config.yaml
head_dim: 128
d_mlp: 1536
vocab_size: 2048
attn_scale: 0.0884
tie_embeddings: true
parallel_block: false
init: "normal"
init_std_qkv: 0.0201
init_std_down: 0.0038
lr_head: 0.00561
schedule: "wsd"
decay_fraction: 0.708
decay_shape: "linear"
final_lr_fraction: 0.05
batch_tokens: 131072
Each number is 200 + 20 x the weight over its row's rms, rounded and kept within 0 to 999. Layers, rows and columns count from 0. The size before them is the row's rms in percent of the matrix's.

# up: layer 4 MLP up, 1536x256, rms 0.0581, rows 166-192, columns 128-255
# down: layer 4 MLP down (transposed), 1536x256, rms 0.0148, rows 166-192, columns 128-255
up166,102,213,193,178,217,202,227,213,168,208,213,200,173,199,195,218,164,204,230,226,188,196,174,173,216,185,207,189,225,233,229,199,204,192,193,189,220,160,180,210,191,238,204,204,206,190,213,189,217,173,196,216,190,228,238,179,183,178,181,285,200,219,231,219,205,196,189,204,216,192,184,214,188,194,188,155,169,245,230,180,173,211,225,220,186,223,200,162,213,251,166,195,176,173,184,176,194,190,200,193,197,209,204,213,188,222,202,203,205,206,213,185,192,233,184,229,217,240,177,186,192,239,189,225,211,224,190,216,200
down166,101,199,201,194,164,161,197,193,224,212,199,198,192,187,201,173,174,203,187,208,194,219,180,205,193,247,216,196,197,194,193,196,170,208,221,205,201,180,218,207,198,169,194,186,225,228,188,208,191,215,197,168,218,172,215,205,234,256,221,208,200,217,192,214,188,200,227,179,177,226,229,210,215,213,195,226,215,190,191,170,183,168,176,210,182,184,173,225,215,186,219,231,207,224,194,171,204,158,223,217,233,192,192,217,209,185,187,233,196,243,173,194,238,215,183,205,177,163,207,191,199,152,213,213,183,214,218,194,190
up167,099,203,173,207,190,176,215,199,214,205,187,217,209,162,212,191,204,179,192,200,174,189,203,215,176,220,230,205,170,200,168,188,183,185,206,175,198,180,191,149,187,190,207,181,197,223,195,213,176,210,184,165,215,174,226,240,211,210,165,212,193,230,207,174,189,215,192,185,231,192,232,192,189,193,217,187,231,199,194,183,204,196,188,200,201,186,229,203,207,208,196,223,221,177,185,225,214,203,198,202,212,210,176,171,241,200,196,202,222,211,208,187,186,199,223,226,182,224,219,183,186,222,157,208,230,247,205,226,172
down167,091,232,213,163,217,191,194,191,166,198,202,190,186,205,189,189,178,223,174,189,207,198,224,171,215,221,158,214,233,225,201,214,215,230,203,202,188,237,189,203,183,208,166,228,212,178,207,170,218,215,194,191,220,196,170,191,185,198,238,174,215,182,144,221,181,220,195,228,203,201,192,178,192,212,203,196,204,209,216,184,204,246,215,233,199,191,173,191,220,165,183,226,167,232,224,208,203,187,190,216,236,220,207,197,185,190,181,223,201,179,177,237,171,220,182,197,170,153,213,199,221,244,202,159,194,181,223,187,223
up168,137,199,187,219,209,218,221,191,202,224,194,184,182,173,196,207,201,207,192,181,249,208,122,196,182,161,218,210,217,204,186,196,208,211,207,203,205,183,186,199,184,233,206,227,189,211,218,239,206,171,188,211,214,209,196,221,192,224,210,213,183,197,184,190,219,210,195,158,184,220,196,197,171,206,192,215,183,183,191,198,193,225,201,206,203,216,185,202,184,200,220,185,207,213,250,184,246,222,199,235,175,193,210,196,196,184,216,203,188,215,204,227,197,206,178,205,185,175,207,189,192,166,147,225,185,145,187,215,188
down168,119,196,159,201,218,190,216,191,201,226,201,177,214,177,231,183,196,212,166,165,220,217,149,203,177,156,180,204,226,186,190,206,199,237,206,217,209,213,183,196,190,244,213,235,191,204,215,244,175,192,172,212,181,228,204,220,173,204,204,200,189,208,190,190,219,207,208,150,192,215,234,197,168,209,198,215,190,199,213,199,192,207,208,229,192,226,176,206,180,209,210,171,228,189,246,153,229,206,185,210,195,190,192,185,186,209,211,201,170,224,196,224,207,235,192,204,189,171,174,181,178,180,168,215,194,166,194,208,191
up169,100,262,183,180,202,192,196,209,196,223,205,217,207,204,224,195,217,199,192,190,188,182,190,188,173,196,205,241,179,216,197,194,188,213,190,214,181,169,223,244,220,222,190,183,157,178,207,194,211,204,198,191,185,198,199,210,222,178,213,203,200,233,164,222,202,189,193,227,231,202,191,206,192,219,229,201,199,183,194,167,198,192,190,143,212,186,197,193,187,223,208,232,217,179,194,216,184,193,212,155,222,193,202,201,182,169,217,205,186,217,203,217,202,201,171,215,187,213,198,184,203,190,207,187,224,227,198,202,246
down169,106,228,198,226,214,204,195,210,199,202,211,185,210,203,228,208,187,221,235,233,196,200,197,192,198,206,211,190,236,217,163,204,221,193,209,219,221,201,212,203,178,196,226,194,192,197,208,197,205,182,199,179,190,180,223,210,240,197,165,187,198,228,181,220,212,202,210,165,197,216,209,252,198,213,217,202,165,187,204,188,204,225,191,236,177,195,188,179,217,200,209,206,244,186,173,209,209,196,209,166,184,171,193,232,175,204,200,165,205,231,181,158,235,190,173,176,204,187,194,197,164,182,172,216,200,171,210,200,191
up170,100,165,205,202,230,195,179,169,213,219,157,196,222,163,209,233,227,204,197,197,177,189,190,179,211,209,202,202,180,200,203,224,206,184,202,195,185,206,157,141,222,212,221,177,192,193,190,175,224,229,221,190,222,198,207,190,211,229,204,206,181,206,168,186,189,150,203,202,199,203,181,213,183,225,186,226,206,176,204,203,215,225,205,207,212,234,165,200,207,214,180,220,202,184,179,246,174,195,214,222,181,203,207,218,203,195,224,239,198,236,191,183,185,213,192,236,171,199,191,206,161,204,187,162,172,165,189,217,214
down170,102,167,195,216,239,192,218,215,208,201,150,213,210,254,184,210,204,199,193,190,206,189,221,212,182,231,213,224,193,187,173,176,188,165,186,226,208,224,208,225,204,180,226,232,244,240,181,206,189,205,173,182,182,213,191,188,208,209,195,200,203,189,202,193,213,203,220,208,217,201,205,229,184,220,200,206,189,146,200,182,205,208,200,211,202,228,193,213,228,164,194,152,224,172,207,206,203,209,196,204,208,188,209,194,205,200,179,197,207,181,175,179,210,184,216,173,209,216,182,220,233,200,174,216,188,206,217,196,203
up171,099,240,210,212,223,174,183,193,196,182,223,217,212,190,225,184,214,189,184,187,182,221,213,189,224,192,203,196,212,227,197,216,228,204,209,218,211,185,201,205,209,179,221,218,173,181,189,203,220,186,192,195,199,198,192,198,165,220,190,232,215,212,208,168,204,179,170,222,174,209,199,204,212,194,179,211,208,223,180,214,182,211,209,190,173,176,195,141,212,189,228,244,181,256,186,154,246,204,191,203,187,164,174,213,190,195,142,204,209,187,224,191,206,225,170,230,179,165,199,202,197,186,177,171,225,175,188,179,195
down171,103,198,199,200,217,154,199,203,185,219,200,208,209,195,185,198,171,187,178,180,194,225,208,200,175,229,205,193,225,197,188,179,162,194,183,207,176,203,158,238,183,212,199,188,207,217,205,216,211,147,206,197,196,196,191,209,193,176,204,176,195,184,208,207,230,222,197,204,232,201,238,217,195,187,194,197,237,203,191,187,201,181,173,174,197,206,210,202,178,167,205,190,235,182,222,190,193,208,138,194,200,228,228,189,217,166,236,196,182,188,226,219,207,206,196,162,212,210,222,236,203,237,223,211,203,153,193,211,198
up172,104,244,226,222,187,188,160,193,186,252,186,176,203,222,186,223,211,210,233,220,207,194,205,186,155,224,190,187,224,217,191,208,223,159,174,203,193,203,195,199,187,213,205,169,188,185,177,180,177,221,183,234,188,166,199,192,194,164,194,221,201,187,213,220,236,206,212,190,185,203,189,222,215,196,201,199,212,213,184,218,201,200,204,201,201,216,154,197,168,162,193,205,173,201,208,203,172,216,177,199,207,182,205,193,226,166,192,234,205,205,209,203,214,215,169,183,187,205,198,224,176,187,232,215,174,222,197,204,194
down172,108,194,187,212,187,219,213,196,192,208,194,211,225,180,202,171,206,153,177,177,191,174,206,205,238,186,158,180,189,197,197,187,178,178,213,170,169,188,211,217,237,187,218,192,217,182,189,207,199,199,224,203,179,197,140,189,187,214,204,180,173,194,189,192,176,198,203,192,221,173,211,202,209,216,226,201,225,189,240,220,208,188,207,222,202,200,229,196,186,222,177,218,236,187,225,229,207,195,212,204,228,188,180,181,228,170,206,198,197,176,202,179,243,205,163,217,215,179,193,208,206,202,225,197,220,154,223,187,198
up173,107,216,166,208,219,212,209,170,203,221,191,193,153,206,188,212,229,182,173,207,197,239,152,179,208,175,231,173,200,179,188,222,191,197,193,201,159,218,187,195,208,184,195,218,191,190,224,212,199,221,199,228,173,190,193,194,185,226,200,220,215,197,186,253,234,183,215,184,219,206,199,172,199,185,194,236,216,195,209,198,174,239,213,202,173,192,213,201,178,196,223,210,203,218,197,155,189,177,203,207,156,171,202,201,187,224,223,180,222,208,233,186,232,239,213,211,194,196,182,202,204,207,205,212,220,194,185,238,194
down173,103,202,188,205,195,239,203,193,162,199,223,159,183,200,204,184,215,253,206,190,197,212,210,186,195,197,164,242,253,200,205,200,161,219,192,207,227,210,214,196,182,233,230,229,171,203,187,226,202,213,198,199,175,216,216,205,201,222,173,191,188,216,173,199,191,204,204,186,203,178,224,193,200,182,234,208,236,207,217,218,188,215,220,233,181,217,160,188,173,194,191,219,229,178,216,200,176,217,188,199,202,170,180,151,215,219,168,227,193,222,191,174,178,191,205,224,208,187,217,199,175,205,186,214,193,177,222,199,198
up174,098,216,223,199,205,157,214,174,217,165,206,185,181,155,201,190,213,173,192,216,167,159,210,200,160,220,224,198,219,214,174,175,175,242,219,209,208,176,218,171,233,174,179,165,203,218,216,178,210,191,205,213,184,209,192,204,176,161,193,155,248,186,186,205,207,238,215,191,193,234,209,215,204,208,204,164,180,209,200,210,248,195,194,180,191,204,205,198,208,182,202,184,213,184,212,203,177,206,197,175,207,201,270,226,179,199,207,164,211,197,209,171,221,201,212,209,183,206,221,219,242,240,197,160,181,196,216,202,205
down174,093,184,182,214,198,233,220,230,219,215,193,236,210,241,208,211,200,235,218,200,234,255,220,186,219,210,184,206,180,181,238,222,204,173,204,188,186,227,199,220,200,231,191,231,220,207,199,205,182,231,191,206,209,231,190,178,228,228,221,212,179,180,207,219,213,175,203,182,193,199,202,222,167,218,189,198,206,209,220,181,185,213,182,236,229,199,205,204,225,207,197,184,190,199,197,188,200,208,208,212,146,205,170,203,182,212,200,218,186,208,191,212,139,178,201,157,205,203,187,210,202,173,171,186,206,175,151,169,206
up175,095,223,157,197,204,213,209,171,206,226,234,186,234,215,243,209,189,180,203,221,202,190,203,197,205,210,200,183,217,199,198,201,216,190,177,190,214,190,204,166,202,225,253,190,159,197,211,217,220,169,212,188,243,199,225,200,144,182,173,260,236,219,213,167,196,197,204,181,205,204,204,194,189,203,196,168,177,210,187,194,228,208,213,208,159,179,180,215,192,184,234,226,206,198,187,147,226,205,224,216,218,198,204,211,188,180,201,174,216,198,190,194,200,211,211,207,203,241,162,193,219,200,194,205,220,222,217,193,194
down175,093,182,246,212,177,186,210,228,205,203,209,228,172,196,167,204,197,192,169,199,173,207,190,238,211,206,194,208,195,182,167,196,172,219,220,251,171,184,206,246,224,178,160,188,211,202,179,155,220,182,210,196,169,212,224,227,214,200,209,180,160,188,209,210,195,195,209,202,190,184,240,223,184,213,214,223,184,217,201,209,189,209,242,195,177,231,188,159,209,207,175,188,241,179,263,220,198,192,190,182,200,196,206,193,242,200,207,214,191,205,220,197,222,220,220,170,202,174,203,203,191,222,193,183,171,204,206,215,195
up176,099,233,200,209,209,175,177,168,193,180,234,199,241,179,205,189,167,225,169,198,188,172,198,199,224,202,217,201,160,179,204,190,184,199,219,231,219,250,205,222,208,215,201,206,209,224,189,242,242,204,215,176,204,186,206,214,188,212,221,197,177,167,212,191,228,163,197,191,187,192,216,208,194,224,202,225,183,183,203,194,198,207,230,173,230,198,215,166,206,212,221,228,248,200,221,201,197,205,200,156,215,203,181,206,212,228,177,166,214,194,211,196,186,217,212,182,189,205,202,191,245,214,161,188,183,173,210,191,205
down176,100,180,205,229,198,189,210,186,226,210,180,211,184,206,209,178,229,144,223,186,200,241,191,231,173,230,184,203,206,213,182,153,203,212,229,178,199,190,215,197,232,195,222,172,173,189,217,214,182,200,186,234,181,165,222,191,205,139,215,199,247,216,190,219,170,198,219,201,206,217,205,157,218,196,192,205,191,236,194,201,176,219,161,219,189,180,195,239,189,176,226,175,206,212,182,197,191,224,209,223,179,188,234,202,199,195,152,210,201,176,193,179,187,196,213,207,222,194,187,197,168,200,203,202,216,186,179,173,205
up177,097,235,217,189,198,194,217,222,151,187,197,202,232,203,206,232,228,215,236,195,171,185,227,177,229,217,184,174,226,220,208,192,216,210,191,206,207,240,189,202,184,219,226,200,200,171,154,196,180,221,168,221,202,202,202,169,197,167,176,186,215,205,178,195,171,216,194,211,160,192,203,218,194,175,204,200,155,213,203,169,214,202,197,208,207,208,218,181,193,230,196,227,219,207,216,209,234,208,187,217,227,192,189,195,170,243,180,213,191,163,215,228,187,214,220,213,193,199,200,223,233,198,184,198,234,243,202,191,162
down177,093,189,209,223,199,182,177,221,256,189,194,181,205,203,200,211,169,172,171,198,209,190,182,247,209,163,207,219,225,192,184,210,233,191,220,196,183,222,224,204,228,177,180,189,217,217,214,207,205,203,183,191,208,179,179,225,169,229,216,193,198,220,189,225,181,242,196,174,185,211,187,178,220,217,246,219,220,193,199,176,195,167,239,193,205,200,187,184,180,179,244,180,185,205,228,245,189,226,211,207,167,177,211,223,198,184,230,194,220,182,195,182,213,166,212,168,199,231,208,220,202,182,185,228,194,201,180,170,207
up178,104,179,214,187,191,190,232,186,163,191,194,188,192,196,200,210,174,199,175,176,160,183,195,220,213,191,182,218,207,195,187,204,191,224,194,191,206,190,233,225,216,244,216,172,200,223,200,177,181,223,185,168,220,208,165,207,184,208,206,239,227,195,216,182,251,218,212,215,180,202,193,216,197,223,178,241,198,219,224,170,202,214,174,187,195,207,203,220,197,169,181,184,213,237,169,226,192,210,181,189,180,220,202,207,200,181,219,195,186,186,198,230,208,177,202,233,191,202,199,189,177,215,232,203,202,185,210,172,244
down178,109,204,190,219,200,212,191,194,186,189,203,183,186,234,183,179,208,170,208,203,223,219,171,181,192,231,230,259,176,245,168,196,219,231,209,215,184,189,168,171,158,191,167,206,215,207,169,232,221,180,199,223,194,214,218,213,182,188,182,222,237,201,210,150,181,176,200,193,198,166,232,233,178,188,188,170,197,213,188,200,189,209,171,217,193,200,171,174,204,194,199,174,229,206,198,200,206,198,210,189,219,181,254,226,218,208,180,209,205,224,201,200,209,218,149,160,230,195,201,192,195,217,187,195,201,187,222,203,177
up179,098,204,197,212,225,175,199,223,177,193,196,201,187,190,203,199,228,255,192,204,185,197,172,209,201,214,217,190,215,196,195,197,204,200,228,205,241,231,206,215,234,202,245,218,203,162,208,174,183,180,202,221,213,220,173,158,173,216,194,173,194,160,186,187,216,202,238,179,183,182,167,242,194,177,172,199,236,189,218,195,170,154,200,189,199,196,193,200,192,240,190,179,212,197,219,223,176,221,184,208,205,215,175,193,216,198,193,180,136,188,201,207,212,208,228,166,202,228,220,190,211,217,179,222,214,204,191,196,213
down179,098,212,232,200,207,251,229,209,224,144,222,226,201,202,233,197,202,161,208,221,231,167,220,202,205,192,192,211,203,195,162,212,175,224,212,203,202,197,186,178,201,204,184,171,179,197,180,224,242,193,196,202,152,182,189,239,221,203,201,205,195,208,214,170,187,198,192,202,249,212,176,207,187,198,198,211,214,207,180,205,230,216,223,227,216,201,215,142,222,197,172,191,189,208,187,178,219,175,205,194,181,203,203,191,204,167,189,204,218,214,225,155,214,217,206,202,159,186,200,209,176,222,211,203,204,209,165,197,167
up180,111,214,205,232,194,193,200,200,222,181,189,217,218,188,200,183,142,223,234,236,199,192,199,232,190,169,195,217,169,240,206,185,205,201,237,207,235,217,226,212,174,199,160,151,211,185,220,170,208,195,169,180,184,212,205,195,195,204,212,214,177,222,210,211,216,198,210,195,209,200,179,246,192,206,185,189,206,199,183,199,196,220,221,173,214,208,203,157,209,229,182,178,224,235,199,200,203,183,218,166,176,174,240,185,147,184,194,172,175,204,208,178,184,200,192,175,214,188,186,195,198,199,211,224,199,194,199,210,234
down180,114,209,196,203,223,196,186,212,171,178,206,204,205,178,221,213,208,213,199,155,168,187,224,203,186,219,228,179,226,187,216,186,226,214,200,210,149,179,187,231,169,208,238,197,204,182,242,233,203,203,204,185,174,208,228,204,200,238,221,209,239,191,213,206,192,197,226,234,181,207,215,209,213,211,183,210,183,173,194,189,211,182,185,216,240,214,200,181,191,199,217,194,198,145,154,198,187,191,220,183,211,202,216,203,245,194,208,174,182,202,219,238,202,174,166,236,184,191,225,214,205,198,222,196,200,190,194,196,186
up181,098,177,179,194,213,197,165,191,209,185,193,209,202,209,237,142,223,187,211,223,186,203,165,167,212,197,197,203,205,199,209,199,201,227,245,158,176,217,189,229,236,178,203,191,192,234,225,230,225,187,210,209,215,240,186,177,211,195,199,215,197,205,220,208,182,200,203,181,209,216,196,158,203,170,210,153,197,222,220,172,200,217,217,220,162,223,172,191,181,174,214,206,264,220,206,204,189,179,228,193,157,173,199,213,200,210,228,190,186,218,218,191,213,191,227,199,207,211,219,228,198,204,216,184,202,202,174,193,170
down181,091,212,194,178,180,193,168,186,198,203,206,228,183,189,200,178,215,218,206,233,217,194,210,170,151,183,184,175,232,187,196,190,155,176,194,191,243,198,241,181,204,222,180,217,203,217,199,191,222,239,230,247,204,178,184,199,174,209,205,192,143,183,187,194,203,166,185,190,222,187,212,246,228,168,192,177,205,210,200,213,212,231,202,226,185,196,197,195,202,198,238,235,197,222,180,177,238,224,211,169,253,207,206,227,192,182,217,193,198,217,186,180,223,215,184,177,187,197,220,178,171,216,180,211,227,182,199,203,210
up182,093,164,186,192,222,190,233,208,185,204,193,214,162,188,184,211,202,216,197,188,199,194,209,203,234,203,204,171,197,247,198,192,214,205,180,196,189,169,157,215,218,213,188,201,211,193,214,218,217,199,239,156,178,154,213,214,223,170,195,160,220,189,226,168,202,202,216,224,206,182,185,209,207,184,217,228,217,193,220,217,178,223,166,211,183,202,187,183,224,181,235,161,202,191,218,208,201,205,196,191,176,181,211,194,201,196,207,196,202,194,208,187,211,244,212,192,198,228,197,213,189,194,224,185,213,215,217,205,208
down182,095,195,182,232,225,204,221,237,193,187,179,178,215,182,211,230,195,180,176,241,200,190,200,208,198,160,200,205,168,211,214,205,195,174,225,172,216,219,195,195,223,223,199,180,216,201,188,173,208,201,187,175,222,162,184,231,177,220,186,228,184,200,189,191,165,202,156,197,200,189,217,179,206,168,215,222,217,225,198,207,205,193,207,192,264,213,183,212,206,184,193,185,187,237,186,209,189,200,172,198,189,253,186,189,168,224,202,190,201,183,224,206,208,159,182,211,235,190,197,185,222,181,188,187,211,180,182,195,186
up183,102,216,232,190,197,229,184,166,198,228,179,204,208,173,184,188,173,178,197,201,201,206,200,206,220,214,215,214,214,199,207,194,216,224,170,236,202,213,195,239,181,186,205,174,203,170,205,222,220,186,244,212,184,175,214,176,214,176,216,208,164,167,182,185,218,233,246,204,193,207,188,192,190,215,215,179,208,223,178,204,159,194,174,162,238,169,183,204,164,184,202,182,168,201,223,159,203,201,208,206,206,183,222,203,198,209,239,179,226,219,225,195,187,204,196,222,184,200,198,179,189,206,211,183,235,224,241,183,208
down183,102,193,210,189,207,170,187,215,175,219,199,249,189,239,180,193,187,206,198,204,193,208,189,187,192,205,228,190,230,190,184,210,190,187,230,201,191,231,170,165,209,205,209,226,202,213,205,218,197,210,190,213,252,202,236,201,173,167,177,177,227,222,211,230,198,222,168,193,189,202,185,230,204,200,205,213,172,203,202,215,222,185,218,197,209,193,205,189,234,217,176,233,151,195,178,162,188,216,194,239,207,199,219,189,182,183,173,197,196,200,204,157,215,215,207,190,207,208,168,191,194,206,179,207,201,216,174,209,204
up184,100,208,233,194,235,217,170,188,198,207,228,206,174,183,204,211,197,186,211,230,207,209,206,196,205,207,208,224,199,182,224,212,207,206,209,184,203,211,211,183,165,161,200,227,204,190,199,199,201,212,192,194,223,215,180,237,204,211,205,198,183,205,165,171,211,201,177,186,182,241,180,225,214,195,201,191,183,181,180,215,172,173,192,180,218,195,181,205,197,225,185,186,224,175,192,190,188,222,189,182,183,194,226,205,263,172,216,171,196,198,147,222,187,183,221,188,171,179,203,212,204,195,190,202,202,151,195,163,237
down184,108,197,193,205,205,212,194,184,201,191,235,213,176,237,211,182,203,195,163,192,200,185,221,202,222,173,213,215,222,190,210,214,178,215,202,176,230,197,203,176,226,183,174,223,220,180,178,185,239,214,199,184,202,200,224,204,228,171,178,181,172,201,196,190,180,197,177,206,173,217,206,228,184,198,192,227,193,172,210,195,195,176,175,234,220,220,213,268,200,197,249,206,193,255,205,197,227,191,207,222,229,210,204,217,206,228,214,183,196,192,180,181,218,209,194,196,191,208,232,220,178,183,203,217,193,179,178,190,161
up185,104,202,189,218,196,189,191,191,165,209,188,209,235,210,238,202,222,169,185,184,199,201,178,189,190,202,188,217,166,233,194,164,201,174,209,209,224,184,221,179,178,203,197,222,200,197,180,228,213,181,236,190,208,227,179,212,201,217,197,178,200,187,226,178,211,180,241,242,189,218,228,207,185,194,242,148,200,196,185,198,173,148,172,239,206,205,195,194,198,215,180,195,206,207,194,185,204,210,189,173,189,230,212,214,200,190,222,237,205,192,212,163,166,187,192,186,180,202,198,207,228,213,208,187,218,210,215,216,189
down185,104,192,163,208,218,210,224,197,232,205,196,207,206,211,187,225,204,216,220,217,182,173,217,195,264,254,223,222,199,189,227,202,203,189,215,198,195,193,191,216,202,202,186,162,175,174,187,210,202,224,192,233,202,178,183,209,191,194,196,218,208,195,149,217,209,193,214,203,177,185,192,219,221,214,194,166,201,215,171,233,151,251,228,211,176,186,211,179,184,203,225,180,190,237,223,195,185,202,199,200,186,167,201,209,230,201,214,179,212,192,162,221,217,220,236,206,221,161,195,194,205,177,157,196,189,174,201,191,220
up186,108,228,191,226,184,208,208,198,178,218,238,200,214,198,219,194,219,183,210,181,246,187,189,201,199,213,215,172,217,194,198,151,213,190,200,198,222,194,189,184,241,223,188,219,194,184,191,184,193,222,178,182,201,202,171,233,173,216,214,214,214,180,182,160,189,213,230,201,220,159,199,192,196,212,193,204,228,199,176,226,202,231,151,247,139,195,232,172,174,206,216,232,193,196,214,179,219,185,168,175,203,194,197,205,211,185,204,160,202,217,203,217,193,193,193,225,192,225,173,195,211,215,226,224,189,213,174,227,203
down186,110,187,178,200,216,197,203,225,214,206,191,217,237,214,191,169,204,222,194,196,215,166,203,214,219,205,203,202,201,214,219,186,194,225,216,183,218,204,215,186,179,192,203,216,171,197,196,260,204,217,211,204,246,233,177,186,198,173,208,191,173,228,190,192,205,239,195,204,229,195,199,199,200,174,154,214,210,229,199,222,229,207,174,194,213,175,217,210,239,196,190,178,215,186,214,180,177,187,175,195,189,218,198,261,202,198,221,177,194,174,187,184,171,210,165,193,200,203,193,203,211,183,198,206,175,222,190,205,182
up187,101,182,216,236,230,223,215,210,166,228,204,188,201,236,164,186,230,145,239,133,164,201,191,221,223,222,214,223,233,242,190,189,178,220,217,199,185,197,204,197,229,181,176,169,194,177,195,208,209,192,190,196,168,219,226,182,200,210,228,185,193,236,203,238,199,182,197,183,202,212,202,205,196,193,194,189,218,203,191,167,205,193,162,173,184,195,150,158,170,200,208,220,219,176,242,190,185,197,209,212,227,195,192,204,161,194,204,211,228,236,208,228,169,212,211,186,212,210,213,193,219,182,225,215,191,190,185,217,185
down187,105,181,202,176,224,173,187,183,230,158,197,192,238,207,225,196,204,201,201,205,214,220,195,227,210,186,217,167,202,212,209,187,210,197,188,184,208,173,171,212,170,190,182,192,189,161,216,209,222,211,202,194,200,188,218,227,172,159,227,202,227,232,193,189,204,200,169,191,199,223,185,233,210,187,161,200,213,188,229,232,200,219,187,207,216,196,220,215,190,189,156,209,236,192,178,173,190,223,191,168,198,176,218,193,233,182,180,199,189,178,194,217,215,251,193,178,208,219,210,210,222,221,170,189,182,227,191,198,205
up188,101,240,242,182,221,196,198,213,208,203,214,222,185,191,210,184,231,193,178,215,189,214,184,204,231,187,236,192,184,168,166,192,191,198,195,220,208,216,211,206,198,192,195,199,178,201,180,179,218,216,211,161,183,216,182,208,225,208,203,204,204,210,176,206,266,191,201,193,201,178,209,175,217,191,224,193,220,201,186,180,203,190,205,184,210,211,189,231,218,207,201,201,178,224,186,214,221,229,170,211,170,208,211,199,194,238,209,152,204,148,224,193,222,202,204,164,199,218,221,239,216,230,213,200,199,195,199,210,203
down188,100,168,182,207,220,195,220,234,185,215,219,228,185,211,192,192,170,150,212,204,181,217,189,216,210,184,202,198,194,197,181,238,218,252,204,206,184,210,194,167,187,190,198,213,175,203,204,226,233,192,218,228,203,192,197,211,223,198,220,204,221,181,144,227,222,213,230,180,190,214,174,201,198,198,173,201,189,211,212,199,195,192,226,172,209,195,199,168,199,163,212,211,190,201,222,186,217,181,209,201,233,191,206,179,196,199,187,230,193,224,205,174,216,225,193,195,217,197,196,171,202,197,180,175,185,215,209,187,217
up189,096,201,199,198,179,200,227,191,215,179,151,189,198,212,215,217,172,230,194,185,242,226,189,178,227,167,209,167,180,205,227,181,191,183,164,161,227,206,184,216,238,196,201,207,171,204,160,225,190,192,213,205,243,190,192,191,211,197,225,184,187,189,200,206,200,214,181,178,195,204,208,210,214,215,214,210,190,214,183,195,165,183,198,184,210,197,200,191,210,192,226,208,183,211,229,203,171,223,183,204,192,219,193,219,221,194,237,206,208,225,237,189,219,205,212,185,217,184,211,198,217,207,180,210,200,194,228,195,183
down189,098,182,214,195,222,225,233,194,194,187,222,236,189,227,207,190,209,202,187,200,219,210,185,196,169,170,199,232,242,235,174,173,131,171,197,239,186,181,186,195,201,186,172,200,208,221,161,187,171,218,196,217,190,166,203,182,207,229,205,176,196,154,211,195,224,178,175,202,199,201,232,207,194,201,203,187,222,197,184,163,211,237,215,174,182,167,180,194,233,187,224,201,212,207,229,206,168,245,200,200,206,194,208,219,203,232,167,200,209,180,170,180,190,180,190,191,194,181,181,207,198,187,193,209,189,232,202,201,198
up190,102,221,179,180,218,221,217,166,195,171,217,199,192,228,200,256,196,188,200,210,139,190,225,212,171,198,175,198,212,213,178,186,225,145,199,195,205,197,212,202,190,209,209,163,166,203,210,219,204,222,192,190,234,176,184,174,223,180,206,163,196,197,184,185,240,206,188,209,179,213,190,219,164,176,226,172,188,213,174,201,192,231,173,196,224,193,209,191,210,217,216,233,181,181,245,187,195,213,219,203,214,171,241,219,217,203,211,199,220,202,198,186,235,200,231,182,184,183,219,238,194,203,219,195,211,223,197,209,165
down190,102,203,195,251,196,234,212,178,215,181,189,211,174,186,200,173,205,202,180,184,203,188,210,210,183,207,180,182,199,214,225,247,203,188,196,196,217,173,205,201,225,186,193,188,229,171,194,225,241,205,227,183,195,172,209,182,151,192,206,209,208,208,157,180,185,211,175,221,194,191,226,187,200,196,184,251,168,203,195,199,195,203,223,215,149,208,218,200,206,220,196,211,226,180,188,184,182,171,173,215,184,188,194,193,266,206,189,180,178,240,205,245,218,209,249,201,214,199,188,182,224,205,193,190,204,168,207,181,208
up191,104,180,231,191,203,199,210,193,191,169,197,169,166,151,201,177,180,216,203,177,212,234,212,229,186,174,188,200,244,194,224,199,170,165,191,222,222,207,200,195,178,176,208,206,197,230,183,169,197,203,194,212,204,227,173,216,181,188,181,224,234,196,216,222,213,190,201,235,194,209,177,190,188,175,221,213,177,231,206,192,220,235,191,217,187,158,202,145,239,189,169,214,229,255,209,183,184,197,190,194,215,208,222,219,199,188,218,213,201,192,213,187,198,219,216,181,198,206,216,211,211,197,210,203,171,168,203,213,213
down191,105,219,206,175,213,204,202,192,199,204,182,225,186,236,193,203,198,172,172,198,201,192,189,199,221,198,205,226,188,223,210,234,204,201,221,206,185,174,223,210,171,208,204,146,216,222,205,209,181,193,188,204,207,205,231,188,203,188,189,187,185,180,202,210,180,222,189,201,183,199,187,191,193,210,200,179,189,210,209,207,209,194,181,205,259,239,216,222,230,189,236,167,197,168,175,231,223,218,211,210,218,184,202,183,172,194,220,196,264,241,164,157,211,180,207,229,167,232,198,231,203,221,201,174,198,200,182,246,191
up192,093,201,215,178,208,208,179,184,212,167,224,210,201,215,150,194,175,215,179,180,197,259,187,219,167,187,186,213,216,232,209,210,198,202,201,200,206,200,173,216,217,190,231,180,187,205,213,152,170,207,193,211,188,214,206,185,216,209,173,183,208,190,180,208,177,210,199,207,215,193,199,224,195,231,223,206,197,210,196,217,202,210,232,183,189,193,205,223,208,209,206,216,236,208,195,217,191,209,199,188,180,145,220,195,166,168,193,180,147,218,205,180,197,226,204,215,212,202,228,218,198,172,202,173,241,223,205,180,181
down192,094,202,213,210,188,216,192,229,170,235,184,216,222,192,212,173,223,184,154,226,212,174,197,179,184,217,211,222,180,204,192,207,206,171,229,212,210,185,240,221,180,229,159,218,176,223,215,193,223,218,221,193,231,225,212,199,184,175,212,229,193,214,178,185,231,200,174,204,218,196,198,193,189,190,190,175,160,199,208,197,188,166,180,187,192,180,198,209,177,221,206,203,217,191,196,191,232,192,235,186,185,232,167,188,201,168,223,214,205,177,230,256,199,212,198,193,209,199,184,219,230,182,177,188,214,189,205,183,217